Weights of a small transformer language model.
Architecture: LayerNorm before each block, biases, untied embeddings, attention and MLP in parallel.
Training: 460M tokens, 3508 steps.
Each number is 50 + 12 x the weight over its row's rms, rounded and kept within 0 to 99. Layers, rows and columns count from 0. The size before them is the row's rms in percent of the matrix's.

# layer 6 MLP down (transposed), 768x256, rms 0.06, rows 497-515, columns 128-255
105:56 60 44 52 56 72 52 60 41 46 51 52 35 68 46 58 36 57 37 48 56 59 63 58 62 38 40 30 62 46 54 60 51 48 59 55 57 80 38 59 62 58 58 43 40 45 53 40 32 38 44 64 41 61 57 40 33 26 55 47 50 70 65 44 53 52 37 45 31 56 60 54 43 71 56 25 59 79 53 49 47 47 46 42 51 27 39 53 27 68 26 56 31 43 52 42 42 31 63 43 58 62 60 68 42 70 51 42 47 38 37 61 48 62 77 61 55 19 67 43 65 60 27 50 46 50 56 56
099:38 43 40 39 43 51 30 67 50 59 49 55 76 41 73 52 47 35 49 48 43 38 39 52 60 43 58 49 37 60 57 50 71 54 51 43 56 46 41 45 67 30 71 40 52 51 64 60 74 77 61 46 24 79 67 71 76 31 59 54 63 42 65 50 63 48 70 57 49 75 43 72 53 61 56 45 31 48 43 36 56 59 49 36 51 64 42 51 57 38 40 50 37 39 46 52 53 49 43 55 53 59 56 74 40 63 70 44 65 44 61 34 49 69 47 50 38 58 38 32 46 52 29 31 47 55 49 23
094:52 40 45 45 61 44 42 20 49 53 49 88 41 49 48 52 54 59 54 50 34 59 64 54 32 44 54 52 53 61 65 43 54 52 53 50 43 43 57 10 54 50 57 39 44 53 54 50 74 69 41 80 45 46 50 39 36 40 51 46 54 61 30 69 49 58 72 57 57 64 58 62 46 59 69 40 61 49 41 73 43 60 36 38 58 53 62 73 37 30 64 55 55 54 53 28 47 45 50 48 51 48 46 41 31 59 47 49 52 35 33 41 50 53 59 44 53 27 33 64 76 50 64 61 64 51 71 40
099:50 60 30 54 54 56 72 56 56 57 41 53 42 36 52 64 38 44 45 45 50 61 66 45 41 47 38 70 42 47 40 42 37 46 32 46 43 26 46 51 57 50 36 47 54 66 48 55 46 62 44 47 62 34 56 41 43 41 71 63 57 70 42 66 56 71 62 67 48 51 56 54 75 72 48 39 66 56 16 31 58 60 40 63 50 57 39 37 19 56 37 67 37 27 51 52 37 48 71 38 62 52 47 45 67 43 43 60 22 63 40 46 47 35 55 53 54 34 46 54 76 38 47 53 61 63 40 74
095:58 44 52 51 56 69 55 50 39 63 65 47 54 63 49 43 67 63 28 32 44 22 42 66 21 28 43 48 68 50 63 51 46 46 49 76 51 33 56 42 36 60 53 66 62 56 41 35 58 77 59 50 65 39 57 51 56 57 30 46 46 76 45 31 50 54 36 46 60 42 46 44 42 67 50 63 71 48 42 53 37 36 66 67 50 73 51 57 45 53 38 55 49 51 63 72 41 74 34 59 42 46 54 59 63 52 55 50 75 47 65 70 57 43 47 31 47 40 46 60 45 34 30 39 64 45 68 59
109:20 62 68 67 42 46 56 40 51 31 55 48 63 59 47 51 65 48 53 41 40 66 68 47 44 42 54 43 49 66 64 67 09 56 43 58 40 37 41 41 69 41 63 62 60 38 31 54 57 42 55 71 54 30 39 53 51 51 46 54 24 39 46 50 41 49 46 66 70 60 36 38 44 40 41 54 39 57 57 43 48 54 41 32 46 54 41 66 39 77 44 45 56 37 40 37 47 63 62 61 52 79 53 51 51 36 54 63 50 29 39 33 52 55 59 50 49 36 54 45 60 63 55 29 24 37 31 59
100:32 55 27 55 39 68 49 47 48 73 58 47 61 43 48 64 35 71 34 34 50 53 33 41 53 56 59 47 21 68 60 38 12 48 52 23 32 36 63 48 34 52 60 37 59 66 65 39 67 43 41 54 42 45 49 50 78 50 34 54 27 39 37 51 46 42 40 54 33 61 32 37 66 52 39 35 63 42 49 42 46 51 50 41 63 51 59 61 53 35 51 51 38 52 41 46 48 28 63 44 63 29 66 70 47 60 30 54 24 42 32 55 53 40 62 65 61 11 45 56 63 32 49 45 38 54 60 50
103:35 68 54 64 54 29 25 64 45 41 49 39 65 57 46 29 44 74 57 53 46 69 57 56 68 52 42 52 67 68 49 34 29 57 48 64 58 32 58 50 51 42 57 30 58 52 38 49 61 44 57 41 51 52 58 80 68 47 49 53 49 63 65 82 70 45 65 51 51 48 49 43 35 67 38 34 45 36 46 51 31 32 74 61 22 66 41 68 59 71 79 59 59 31 54 42 45 37 41 70 74 49 41 34 63 45 47 67 48 41 53 60 58 55 46 40 29 58 62 56 64 35 55 64 63 36 66 47
104:47 18 31 49 19 62 42 65 64 62 37 41 56 60 60 49 50 62 55 41 66 48 54 44 31 49 66 63 46 49 65 53 53 45 80 39 37 46 49 60 32 46 39 60 34 46 36 58 62 42 57 32 47 58 53 50 55 45 45 39 50 53 49 46 66 46 49 75 57 31 33 62 50 28 43 63 39 44 69 46 42 41 58 55 57 55 37 56 71 74 47 61 37 34 41 55 49 67 42 53 29 44 37 62 67 48 61 38 50 50 24 50 57 67 58 35 37 54 49 49 47 36 37 32 30 43 64 55
106:45 56 51 61 42 64 57 59 53 41 69 44 64 71 56 51 50 42 48 48 59 56 58 54 73 44 58 66 39 51 38 72 36 45 55 67 70 61 47 43 66 35 46 52 54 56 34 77 53 61 64 51 58 45 71 66 54 72 58 39 35 34 68 64 44 41 67 87 19 44 46 60 42 59 56 35 42 63 36 51 37 43 67 49 66 54 54 59 45 50 45 37 40 48 53 47 48 59 43 45 71 47 51 43 56 31 81 32 57 51 33 55 44 71 39 52 17 67 52 44 30 48 73 69 36 51 54 55
100:46 47 50 52 69 47 66 68 58 34 35 59 63 64 40 46 62 39 14 69 59 46 49 35 63 47 40 59 64 60 41 67 19 44 47 70 52 17 37 55 62 59 22 64 50 60 46 67 46 57 72 56 34 65 34 45 37 33 51 64 36 51 44 41 53 56 65 39 39 50 36 55 58 56 51 42 35 39 39 49 56 64 33 44 45 51 47 56 39 50 30 43 51 58 72 71 43 45 38 61 36 48 40 41 85 57 38 55 43 38 51 61 42 57 59 44 60 45 51 44 52 44 60 40 58 42 43 45
095:52 60 57 72 36 57 66 33 51 47 38 49 58 52 53 39 52 30 36 54 45 63 46 44 52 57 45 52 57 51 34 56 29 48 41 38 56 54 47 55 66 60 43 65 55 63 66 28 72 60 59 60 22 33 39 66 55 50 67 61 44 48 45 45 65 62 42 38 50 69 34 59 49 37 54 46 57 39 35 30 64 48 29 47 55 32 44 51 54 32 51 41 41 52 56 47 58 50 35 48 63 54 51 77 55 55 59 49 47 44 43 38 62 69 63 75 30 58 39 55 49 58 59 50 69 48 55 43
098:58 55 52 43 63 43 61 64 42 67 63 19 57 64 42 34 66 34 56 50 80 67 63 54 49 82 38 52 72 55 43 58 38 53 54 47 41 45 49 56 40 46 40 44 53 48 62 71 26 48 40 54 43 38 48 36 68 66 43 57 52 40 40 48 41 49 65 45 44 33 57 72 52 48 68 84 56 61 68 60 58 43 54 48 41 67 44 57 62 52 52 45 59 59 34 72 36 78 43 45 49 58 48 49 53 42 59 40 57 45 65 53 47 38 48 62 55 36 49 68 39 44 35 48 49 44 43 65
101:52 60 52 52 58 59 43 48 51 49 50 41 47 57 50 58 54 41 61 59 65 59 43 51 44 43 39 35 24 43 50 48 58 53 82 51 31 40 53 50 33 57 52 49 51 81 43 40 40 55 38 54 60 54 69 44 59 36 57 50 57 47 62 57 40 45 43 45 57 53 64 63 57 36 56 67 54 67 49 65 47 22 65 37 71 56 43 31 43 55 47 40 53 51 55 68 48 55 49 60 39 52 41 53 36 15 54 61 46 50 56 37 52 42 57 43 33 31 30 39 67 71 67 51 45 37 56 51
102:43 66 40 41 63 54 37 51 44 40 48 44 52 49 48 42 61 53 62 40 67 69 52 69 38 42 54 55 27 52 57 57 56 52 40 63 60 34 56 50 49 76 32 54 57 59 48 47 47 45 66 55 75 40 47 43 63 39 52 52 44 43 43 53 33 23 50 27 38 61 48 45 46 44 40 65 60 51 56 49 41 62 52 52 51 63 58 47 46 67 83 39 54 62 30 48 54 55 28 51 61 52 46 40 36 38 57 25 60 44 45 52 29 73 65 48 50 36 68 38 62 55 50 59 51 61 53 44
099:47 50 64 64 46 49 69 42 57 51 41 39 64 63 21 45 40 44 20 42 71 48 36 56 48 63 35 57 60 47 27 56 31 45 66 60 57 49 57 48 40 48 60 55 55 61 41 46 49 58 59 46 33 34 55 37 60 52 54 26 57 56 35 69 48 49 68 84 71 57 50 76 10 48 51 66 46 49 39 53 44 41 26 54 81 36 60 60 49 46 37 46 38 66 40 68 46 45 44 68 45 40 30 58 38 48 54 57 58 59 51 57 70 64 29 51 36 43 56 53 54 36 42 52 51 37 41 40
100:38 65 54 55 34 60 58 51 52 49 55 33 63 49 48 52 63 45 35 48 35 49 61 46 33 42 33 42 47 42 43 42 51 50 44 53 73 34 31 36 27 45 58 77 43 54 23 62 52 45 32 41 59 46 41 54 36 17 47 49 55 59 79 38 52 37 51 54 61 60 53 55 56 57 39 61 68 44 45 32 58 31 52 62 21 38 32 56 41 48 49 20 67 24 42 56 57 51 41 43 42 57 59 35 66 64 55 43 34 36 55 41 50 51 31 29 49 48 55 50 56 53 34 61 40 28 45 42
101:93 63 33 66 58 55 37 63 50 78 55 63 50 71 41 44 44 46 45 53 52 36 35 67 49 43 52 30 48 63 45 50 47 32 33 56 57 45 49 68 75 61 34 48 55 42 40 49 52 72 26 50 69 48 51 49 58 57 40 43 61 54 61 55 51 44 38 87 45 45 44 51 50 34 45 55 62 53 59 41 55 31 46 59 39 48 45 48 42 46 48 37 37 46 62 52 43 57 34 46 53 48 54 57 35 52 31 42 51 39 23 75 44 64 42 40 48 56 30 33 19 37 36 30 68 41 62 58
099:16 37 69 58 59 40 56 49 57 61 41 31 44 28 46 48 67 51 43 59 47 49 72 59 44 56 36 67 37 46 38 41 35 56 46 54 44 29 35 59 49 39 50 47 57 40 81 51 51 65 41 28 57 42 46 69 67 26 64 47 70 60 40 33 60 59 39 53 60 57 62 41 55 49 32 53 71 71 50 58 39 62 58 51 54 34 25 37 47 41 38 30 40 61 52 33 34 49 35 42 30 59 64 21 75 51 48 64 74 48 48 55 64 71 24 35 54 38 45 65 60 63 54 59 54 45 64 60
# layer 6 MLP gate, 768x256, rms 0.0641, rows 498-515, columns 128-255
096:37 45 50 72 42 34 58 58 57 52 35 60 48 56 54 57 45 59 37 43 48 64 66 37 32 54 57 51 60 49 44 39 59 52 53 55 38 67 55 36 39 37 47 52 50 52 43 60 55 51 44 37 52 40 63 45 46 49 62 59 61 51 65 46 29 55 56 55 62 46 54 73 40 26 53 56 72 62 74 34 82 74 17 41 22 38 57 58 31 45 38 45 47 15 54 31 31 38 49 25 44 41 61 46 75 45 55 58 55 25 63 55 48 58 66 44 56 33 55 46 41 54 70 49 49 37 40 39
096:63 65 56 60 58 48 59 35 49 36 70 45 49 40 54 43 50 41 69 54 52 30 86 50 42 41 54 55 65 47 51 67 57 62 53 45 52 54 40 71 34 44 30 43 78 44 41 57 45 48 33 58 50 36 27 57 59 38 41 48 57 53 55 51 44 55 46 66 65 44 47 52 48 71 52 49 40 71 70 35 50 22 51 48 64 59 39 33 65 74 30 47 61 62 39 38 48 33 59 42 50 51 45 70 54 62 73 76 48 42 73 62 31 64 44 42 57 49 74 60 25 63 34 56 59 51 54 48
100:71 46 31 67 44 17 57 52 50 39 70 53 57 55 45 70 12 59 55 28 59 59 61 68 43 47 45 44 39 34 50 64 35 43 62 46 42 39 36 67 49 53 36 63 67 60 52 45 58 66 36 50 42 47 45 40 57 51 46 50 51 37 55 55 61 47 53 40 58 45 68 46 64 48 51 47 81 52 54 49 39 41 53 47 48 35 35 21 35 55 55 44 50 52 45 39 28 63 48 38 66 47 59 39 52 58 26 50 49 45 54 45 52 61 43 34 63 74 41 62 37 39 40 47 66 69 65 62
099:47 49 40 39 43 53 50 67 50 30 49 65 25 52 58 50 60 43 54 48 47 45 47 62 74 61 64 45 57 39 58 59 59 50 57 50 49 39 47 67 39 73 45 42 57 38 52 49 51 59 61 51 49 43 19 48 40 31 64 70 58 39 55 44 41 51 75 52 52 52 81 56 55 73 39 60 50 85 44 57 48 38 53 28 60 29 52 43 46 55 37 59 33 50 51 53 50 41 26 47 41 52 64 57 66 24 25 50 51 54 43 54 40 61 21 47 40 37 64 50 39 59 59 56 55 39 70 50
099:37 55 76 38 71 27 37 40 67 58 72 48 56 67 66 56 49 64 54 22 53 40 50 51 73 49 30 54 44 52 61 67 33 44 53 52 15 51 46 28 72 42 39 47 65 31 54 26 40 26 40 55 54 51 57 39 48 35 57 31 44 57 62 53 37 52 56 47 58 73 59 62 24 52 48 47 51 29 58 48 54 56 49 51 61 43 66 54 61 83 41 52 44 53 62 53 46 62 41 39 54 51 26 60 52 57 55 59 44 55 58 35 44 41 61 53 58 50 60 47 47 62 55 50 46 51 78 71
104:67 47 54 35 40 66 66 69 48 56 41 42 40 73 56 56 71 74 50 67 51 55 54 60 31 54 65 55 44 42 29 32 37 57 32 48 45 40 44 62 52 58 48 39 57 76 49 48 34 44 39 14 49 58 36 53 53 45 29 69 62 55 50 28 56 50 61 56 29 40 45 49 71 54 50 60 49 55 45 55 37 46 32 53 55 52 38 28 55 47 50 50 49 52 48 56 30 50 43 61 44 75 43 54 63 50 53 27 71 63 54 51 54 48 64 44 65 42 41 41 40 69 49 51 30 43 41 72
102:36 51 51 55 65 53 39 50 39 27 44 31 46 38 43 44 44 41 34 49 49 45 62 47 52 38 41 40 58 48 44 36 29 65 58 54 35 40 57 34 25 39 61 50 63 50 47 46 62 50 63 30 42 48 62 72 72 50 46 68 50 35 64 53 57 28 38 42 26 33 64 56 13 58 37 53 25 46 63 70 45 56 65 59 49 51 54 41 45 49 62 70 45 51 38 39 51 65 48 49 43 46 28 39 46 41 60 41 60 83 50 70 60 36 53 49 56 51 45 46 37 44 45 63 52 44 49 44
097:42 54 53 58 51 41 55 33 35 64 35 66 54 59 40 48 54 45 48 70 48 50 47 55 49 57 31 47 62 57 68 40 49 54 53 57 63 24 61 70 62 49 49 40 66 44 50 26 61 42 27 61 59 47 48 52 68 52 30 60 47 10 68 41 68 74 50 48 46 71 46 66 66 26 57 67 67 59 43 47 63 43 69 33 51 56 60 55 44 52 52 45 47 61 50 66 47 49 41 43 44 68 64 45 42 58 75 41 60 35 42 56 39 52 44 70 47 54 65 28 55 51 49 47 41 39 66 62
099:47 58 83 50 53 38 41 54 69 52 48 49 45 57 27 60 56 49 33 43 55 52 59 61 66 49 59 79 65 76 54 60 46 57 36 57 32 50 71 49 41 68 48 43 67 37 28 49 66 38 57 47 68 38 49 46 34 50 58 53 35 32 46 56 64 59 74 44 68 57 41 57 50 62 44 44 54 52 39 66 33 51 34 54 50 48 57 28 33 39 56 47 50 66 46 53 33 63 45 28 57 38 64 38 63 51 30 48 50 43 52 27 37 40 44 66 60 39 40 40 71 38 63 46 51 62 48 64
101:50 54 43 58 54 43 52 62 52 55 49 42 62 49 64 49 56 44 62 50 49 43 51 53 48 44 38 23 38 50 72 66 53 61 52 52 40 50 56 36 34 57 41 50 46 37 48 46 48 49 61 54 53 66 33 20 36 39 53 53 50 39 73 49 25 69 59 71 52 59 57 34 65 71 53 42 41 58 73 42 73 42 57 74 52 57 46 40 40 64 39 68 49 44 30 57 51 45 42 32 56 36 74 41 32 47 59 52 69 39 48 42 53 32 26 68 53 59 57 41 20 50 62 48 41 43 70 69
098:61 45 47 55 58 64 42 56 46 53 53 61 56 68 50 56 88 49 63 39 56 44 56 42 44 54 60 53 42 38 67 35 56 49 43 63 45 52 64 91 60 62 53 46 38 69 36 45 54 61 51 44 58 60 78 57 38 55 38 48 43 49 61 73 39 77 66 41 59 50 44 54 33 40 47 54 38 49 72 54 54 44 46 59 61 58 36 72 57 43 41 46 43 52 58 45 66 44 65 65 31 44 36 38 48 50 24 47 47 54 37 52 63 66 35 58 49 46 41 45 52 49 15 65 45 44 42 55
097:64 45 43 53 55 46 57 78 64 36 46 75 48 49 64 57 57 68 46 40 55 34 41 34 39 53 42 64 41 32 58 39 49 60 30 48 54 55 36 58 22 28 69 43 49 48 74 45 68 42 51 55 71 26 65 37 59 45 54 55 35 47 37 50 56 61 54 53 55 54 56 36 58 47 59 49 50 46 61 35 52 55 56 46 44 49 61 38 58 47 38 38 50 63 51 54 46 52 47 49 33 59 60 49 56 33 41 53 40 54 31 48 39 49 54 65 43 45 48 58 32 52 65 58 35 54 65 50
099:56 44 41 66 39 36 44 37 53 46 43 47 66 55 37 33 69 39 50 35 63 50 48 39 62 40 56 46 42 50 57 45 44 43 44 53 58 52 53 33 50 45 52 64 40 34 28 57 28 40 58 58 53 74 61 38 69 55 66 72 45 39 42 61 54 73 71 64 65 53 61 44 43 36 36 65 69 53 59 54 65 44 58 23 33 41 24 45 47 51 66 47 72 76 69 46 47 41 71 68 46 57 45 58 53 60 58 61 50 65 49 31 64 52 55 49 48 45 64 49 75 59 30 56 34 65 56 48
101:58 46 50 69 36 46 40 71 47 38 26 63 60 53 49 52 39 51 46 15 71 70 45 46 50 61 51 52 37 40 48 51 46 30 36 48 27 51 53 19 54 49 81 51 33 37 50 32 43 52 65 53 66 69 47 46 56 36 71 67 54 30 41 78 63 41 28 36 57 57 50 41 62 46 47 72 44 34 46 64 36 77 61 37 38 39 64 49 38 44 57 59 67 42 43 39 50 73 40 57 53 68 63 48 61 39 47 33 66 37 34 71 50 53 65 31 56 57 45 50 47 44 42 59 52 55 55 58
096:54 45 45 28 37 37 56 43 37 71 50 73 35 76 68 55 58 53 59 43 44 39 64 44 35 59 53 66 54 44 45 63 54 63 44 61 53 52 76 65 41 44 54 32 64 45 29 64 54 51 52 35 49 54 36 44 23 59 51 46 66 80 46 52 65 54 52 38 45 58 45 40 77 44 50 50 75 54 48 44 33 55 44 15 74 69 34 38 51 47 57 49 61 48 51 48 51 33 55 65 52 57 43 53 49 53 40 67 65 53 65 38 72 71 52 55 45 58 49 63 44 51 60 52 64 54 52 59
101:51 45 48 56 39 47 44 40 46 56 56 65 43 43 63 53 54 30 35 50 58 50 49 47 57 57 65 24 59 67 73 49 69 58 57 55 24 29 65 65 33 38 72 61 62 55 33 36 32 37 35 55 61 45 58 41 46 36 68 34 62 48 58 48 36 48 42 71 53 65 60 52 61 37 47 30 54 50 53 55 38 48 63 34 45 60 57 68 51 25 61 71 54 17 65 48 57 44 54 54 51 54 38 44 46 51 53 47 63 46 51 35 58 48 50 48 51 57 37 66 57 61 81 44 52 51 47 45
103:52 56 70 54 69 56 28 46 35 55 44 47 37 55 67 45 69 40 34 50 48 65 53 35 47 36 72 35 50 47 41 51 50 78 67 48 60 41 44 33 53 50 62 34 38 28 30 40 43 51 36 49 64 42 58 69 50 56 40 52 43 63 48 33 43 39 50 42 77 40 47 54 52 50 52 43 67 35 56 47 56 30 51 69 42 74 48 34 64 35 36 60 50 31 40 27 61 52 44 24 54 63 58 54 60 54 34 63 53 36 62 45 42 56 42 54 35 51 48 50 47 53 46 46 39 67 41 51
097:51 55 59 40 58 51 61 44 42 47 45 43 56 27 32 38 51 50 67 13 34 44 62 35 43 49 46 61 44 62 41 50 46 56 54 53 45 46 56 38 33 72 58 67 64 57 48 30 64 60 43 49 63 35 62 41 55 33 52 66 66 63 17 47 80 58 45 52 64 66 62 44 47 28 57 40 53 50 36 64 49 46 52 46 57 47 63 63 60 44 55 52 54 39 59 45 44 30 52 64 53 53 60 29 46 53 50 67 40 53 68 61 36 30 37 63 45 39 41 72 42 50 43 47 60 54 59 40
# layer 6 MLP up, 768x256, rms 0.0665, rows 498-515, columns 128-255
098:33 58 43 38 45 68 62 44 24 54 52 47 53 79 55 56 31 39 52 44 25 55 32 51 51 38 66 77 59 36 61 49 49 61 37 54 53 41 59 67 56 60 33 44 36 36 24 53 46 41 65 39 32 72 40 51 43 57 42 48 35 40 50 63 50 44 44 35 53 63 47 53 40 55 47 29 47 55 55 43 39 57 44 43 44 46 33 34 46 56 33 34 46 58 60 60 37 78 56 73 52 48 58 51 50 55 48 72 17 36 55 63 48 51 81 38 55 58 78 38 57 56 55 50 50 61 57 33
097:57 43 49 33 33 56 82 65 56 50 49 45 51 60 50 73 49 53 51 72 59 43 48 30 34 66 56 56 62 59 35 38 52 41 27 55 49 81 40 76 38 36 41 61 54 40 38 56 76 52 50 47 44 49 41 50 62 73 60 64 52 53 58 25 52 26 52 62 59 60 57 38 45 52 34 55 64 52 57 34 51 64 54 48 41 49 44 47 54 40 47 30 39 51 51 62 50 54 36 46 48 53 28 66 48 54 45 75 51 36 59 66 53 59 63 75 73 43 63 41 21 69 44 49 52 59 44 46
102:50 61 58 33 29 56 36 41 47 58 58 34 36 63 45 94 41 65 44 53 66 52 36 67 49 43 48 42 48 41 46 32 50 54 62 50 50 59 37 60 63 42 54 49 31 50 46 32 81 50 46 45 33 40 62 62 43 46 36 50 38 54 50 35 62 28 72 34 49 52 55 67 41 33 50 60 55 68 44 58 39 39 58 48 64 46 55 70 71 43 57 42 50 39 39 34 61 52 50 69 49 41 46 54 43 57 56 45 73 48 66 43 51 54 52 74 74 57 58 21 55 46 69 46 50 51 53 50
096:42 60 38 36 50 25 38 94 61 43 53 63 57 29 57 55 53 55 66 45 61 58 38 46 99 44 61 51 26 52 35 47 45 53 58 26 52 58 53 48 59 55 48 50 52 45 62 60 52 57 69 38 35 56 64 52 45 26 57 47 48 53 53 67 55 63 69 63 35 55 46 55 49 68 38 51 55 66 41 63 50 53 37 37 32 50 39 69 76 47 65 41 57 48 33 32 29 60 67 31 73 56 43 36 23 51 34 44 39 47 62 40 36 44 58 60 41 40 55 34 78 52 54 42 28 52 40 37
113:44 49 56 66 56 45 79 28 48 41 53 49 62 41 73 59 58 54 33 40 48 68 63 43 57 50 51 39 55 54 51 43 50 73 61 59 37 34 39 36 53 54 38 43 54 53 56 71 44 63 76 50 63 53 36 57 48 63 54 57 33 56 55 35 56 62 63 46 45 51 26 50 67 46 30 47 58 50 40 72 42 22 61 48 49 41 69 68 19 65 56 28 43 08 54 42 45 41 49 48 41 75 62 58 49 41 47 30 41 52 38 51 55 36 56 51 66 41 62 64 53 51 72 41 40 43 37 57
102:66 37 53 60 77 58 49 53 63 57 36 29 52 68 53 62 72 46 44 43 51 54 56 60 37 65 57 48 59 40 47 56 45 63 52 57 59 60 39 45 55 58 50 49 34 52 73 56 49 47 71 25 37 38 74 41 28 56 64 52 48 52 56 41 31 51 20 59 46 38 76 47 45 49 62 53 55 35 56 69 52 39 40 36 56 47 37 75 56 50 64 32 48 38 37 50 47 53 55 61 54 66 57 44 60 53 57 61 50 66 73 37 49 71 40 50 41 55 48 36 48 72 57 24 51 39 36 39
102:38 56 49 44 61 48 34 29 56 36 56 57 27 69 55 83 24 71 33 49 61 61 57 62 42 53 55 55 56 40 28 44 42 55 56 49 64 52 40 57 45 60 38 51 69 59 55 40 48 40 59 57 61 48 49 49 48 57 47 51 51 36 60 54 54 39 64 56 60 55 29 35 44 37 60 55 41 23 60 33 44 61 35 50 62 48 39 47 49 50 12 50 51 63 41 61 40 43 41 58 59 29 62 75 50 51 64 57 62 55 45 29 40 35 56 54 47 56 50 49 30 69 64 63 68 39 42 57
099:42 52 63 57 57 45 69 57 50 31 61 49 46 52 34 33 64 36 50 51 37 62 60 49 27 59 42 52 55 54 55 50 41 50 60 22 51 47 40 41 53 42 41 57 46 52 32 29 43 62 65 32 54 34 70 61 53 50 52 52 65 54 54 38 49 31 25 37 50 55 60 77 75 30 59 50 69 48 35 56 49 59 27 47 64 41 40 21 57 73 31 59 38 66 44 60 12 61 63 46 52 59 37 38 43 63 60 67 60 52 35 55 51 52 46 41 54 42 55 24 58 46 46 36 42 47 46 42
106:41 54 59 49 47 50 43 32 67 53 59 57 38 58 40 50 51 30 58 41 35 68 61 58 38 44 40 57 58 59 57 52 53 33 69 40 41 46 42 59 75 64 57 55 53 52 44 68 32 51 51 66 43 36 61 36 59 39 44 60 54 55 49 67 44 33 57 47 50 71 53 60 60 56 47 48 52 39 48 42 71 70 56 53 48 56 32 51 44 41 64 42 61 47 35 61 45 51 37 34 57 58 52 69 72 51 56 52 49 51 56 51 38 52 80 41 64 40 35 67 57 57 46 46 43 53 48 26
098:55 63 29 40 50 46 42 48 53 49 38 33 35 29 48 54 44 44 58 42 33 58 46 43 30 43 67 54 41 51 63 51 35 66 46 47 35 68 88 50 53 40 47 78 57 51 60 53 74 53 43 47 79 41 42 48 67 67 55 37 49 39 33 51 55 62 35 59 49 45 52 45 44 35 43 59 44 55 53 76 48 53 53 58 66 53 59 41 64 54 33 47 44 36 56 32 85 48 72 47 61 39 42 38 38 47 53 50 23 41 47 50 53 59 38 53 38 66 52 63 42 56 46 68 37 48 44 53
096:46 53 71 41 58 38 34 55 48 51 77 62 33 67 57 46 62 57 41 52 74 60 35 36 65 34 63 56 37 51 52 42 37 55 45 62 66 40 41 40 53 48 62 48 45 45 53 50 40 64 55 41 71 72 72 43 47 55 45 50 51 49 55 53 38 61 46 45 70 41 24 34 53 46 54 57 37 61 62 67 48 46 69 62 41 55 36 40 41 40 55 62 21 41 42 66 52 61 57 69 82 49 31 53 38 41 36 54 42 56 47 42 46 41 49 53 76 48 32 54 67 36 55 52 45 51 40 61
101:62 60 55 76 70 47 45 30 31 45 21 49 55 62 77 50 55 53 30 45 39 53 57 76 51 39 58 60 16 64 62 46 49 39 50 71 64 43 53 32 42 56 58 59 46 58 55 49 51 18 74 53 65 51 42 51 58 68 74 56 55 49 68 39 72 42 39 78 48 29 41 44 40 65 37 24 61 34 30 48 65 63 61 57 80 35 21 59 49 64 55 61 69 58 58 30 46 61 51 60 56 65 47 61 48 53 44 50 48 63 49 45 42 51 38 37 51 70 32 58 65 38 49 52 33 55 47 55
095:62 39 41 46 59 43 41 26 50 36 43 34 66 35 56 48 63 50 80 63 37 52 31 52 51 41 55 58 45 51 47 48 63 34 33 48 30 57 37 39 56 36 27 59 60 29 38 40 60 32 69 53 70 51 46 84 65 42 45 43 36 45 66 45 52 74 64 64 51 62 61 32 46 51 73 53 45 59 33 43 46 59 37 61 33 51 37 61 35 33 53 37 54 52 49 37 29 40 53 61 49 51 55 41 40 63 56 56 58 39 48 51 63 66 60 36 52 53 47 66 42 63 50 45 53 49 33 32
105:53 43 37 45 48 59 59 72 56 38 68 51 22 32 54 51 68 73 59 54 71 38 56 41 26 48 58 75 63 45 27 49 52 45 49 64 59 44 41 52 44 64 59 70 40 60 43 56 29 53 39 48 60 51 47 58 34 28 68 85 29 57 21 39 52 79 59 67 54 41 66 56 55 23 68 55 52 52 30 61 53 46 56 65 56 40 61 70 56 67 34 40 55 41 46 42 55 63 58 49 41 36 45 39 48 49 25 36 35 64 57 20 38 41 31 51 53 44 57 33 46 44 48 57 57 41 58 47
095:25 39 55 50 60 38 43 42 71 62 62 54 39 45 51 47 55 59 32 43 43 77 66 74 41 36 33 59 38 44 53 48 44 56 45 51 27 64 62 48 60 57 50 59 51 53 35 66 62 41 33 62 36 57 20 56 58 34 54 38 49 70 75 64 28 48 26 49 54 41 46 51 42 62 43 44 47 31 45 59 54 65 71 54 36 56 59 62 58 42 43 49 65 54 35 36 52 40 59 52 61 43 56 45 42 38 42 70 50 41 41 64 28 40 53 18 68 48 61 46 50 53 59 47 41 58 60 49
100:53 36 35 63 64 40 51 47 39 49 34 50 33 61 56 56 35 62 87 36 40 67 42 35 47 71 37 48 45 58 40 53 30 49 37 71 25 50 60 63 73 59 41 50 56 29 59 40 42 59 28 66 59 47 38 58 51 62 65 49 53 44 43 36 41 70 44 59 45 30 39 26 38 45 63 49 39 33 43 44 49 59 57 34 34 72 51 40 43 41 46 51 38 44 32 26 35 39 73 41 70 41 41 48 48 42 40 48 72 62 63 43 24 53 58 54 73 38 70 55 41 42 44 29 54 41 71 61
102:41 58 59 58 43 59 43 54 60 46 61 56 53 31 47 68 42 69 67 56 40 56 47 12 40 44 73 50 44 52 47 25 59 70 58 41 56 37 58 37 31 44 57 64 62 57 57 53 49 25 50 42 44 58 29 51 29 74 48 21 58 52 60 48 42 45 60 47 48 39 48 46 68 70 54 35 30 42 30 65 37 64 54 57 65 69 47 61 57 43 68 47 45 48 52 61 47 57 43 46 52 45 46 55 54 48 47 36 46 57 39 42 49 39 75 42 34 42 32 52 52 30 47 46 52 53 39 24
102:52 55 62 52 41 49 34 45 53 51 58 35 53 38 42 47 36 38 43 65 58 51 68 53 51 76 47 57 71 49 49 65 56 81 45 38 49 48 54 68 50 44 72 42 29 39 58 51 58 64 54 43 45 63 57 53 47 51 46 59 59 55 63 56 23 40 56 49 50 57 23 48 48 71 52 57 46 48 60 46 29 44 59 55 52 84 56 34 48 65 44 66 59 39 70 21 57 67 79 54 45 50 54 54 39 50 30 39 59 28 59 35 47 56 60 51 55 49 71 45 58 66 51 41 69 55 41 33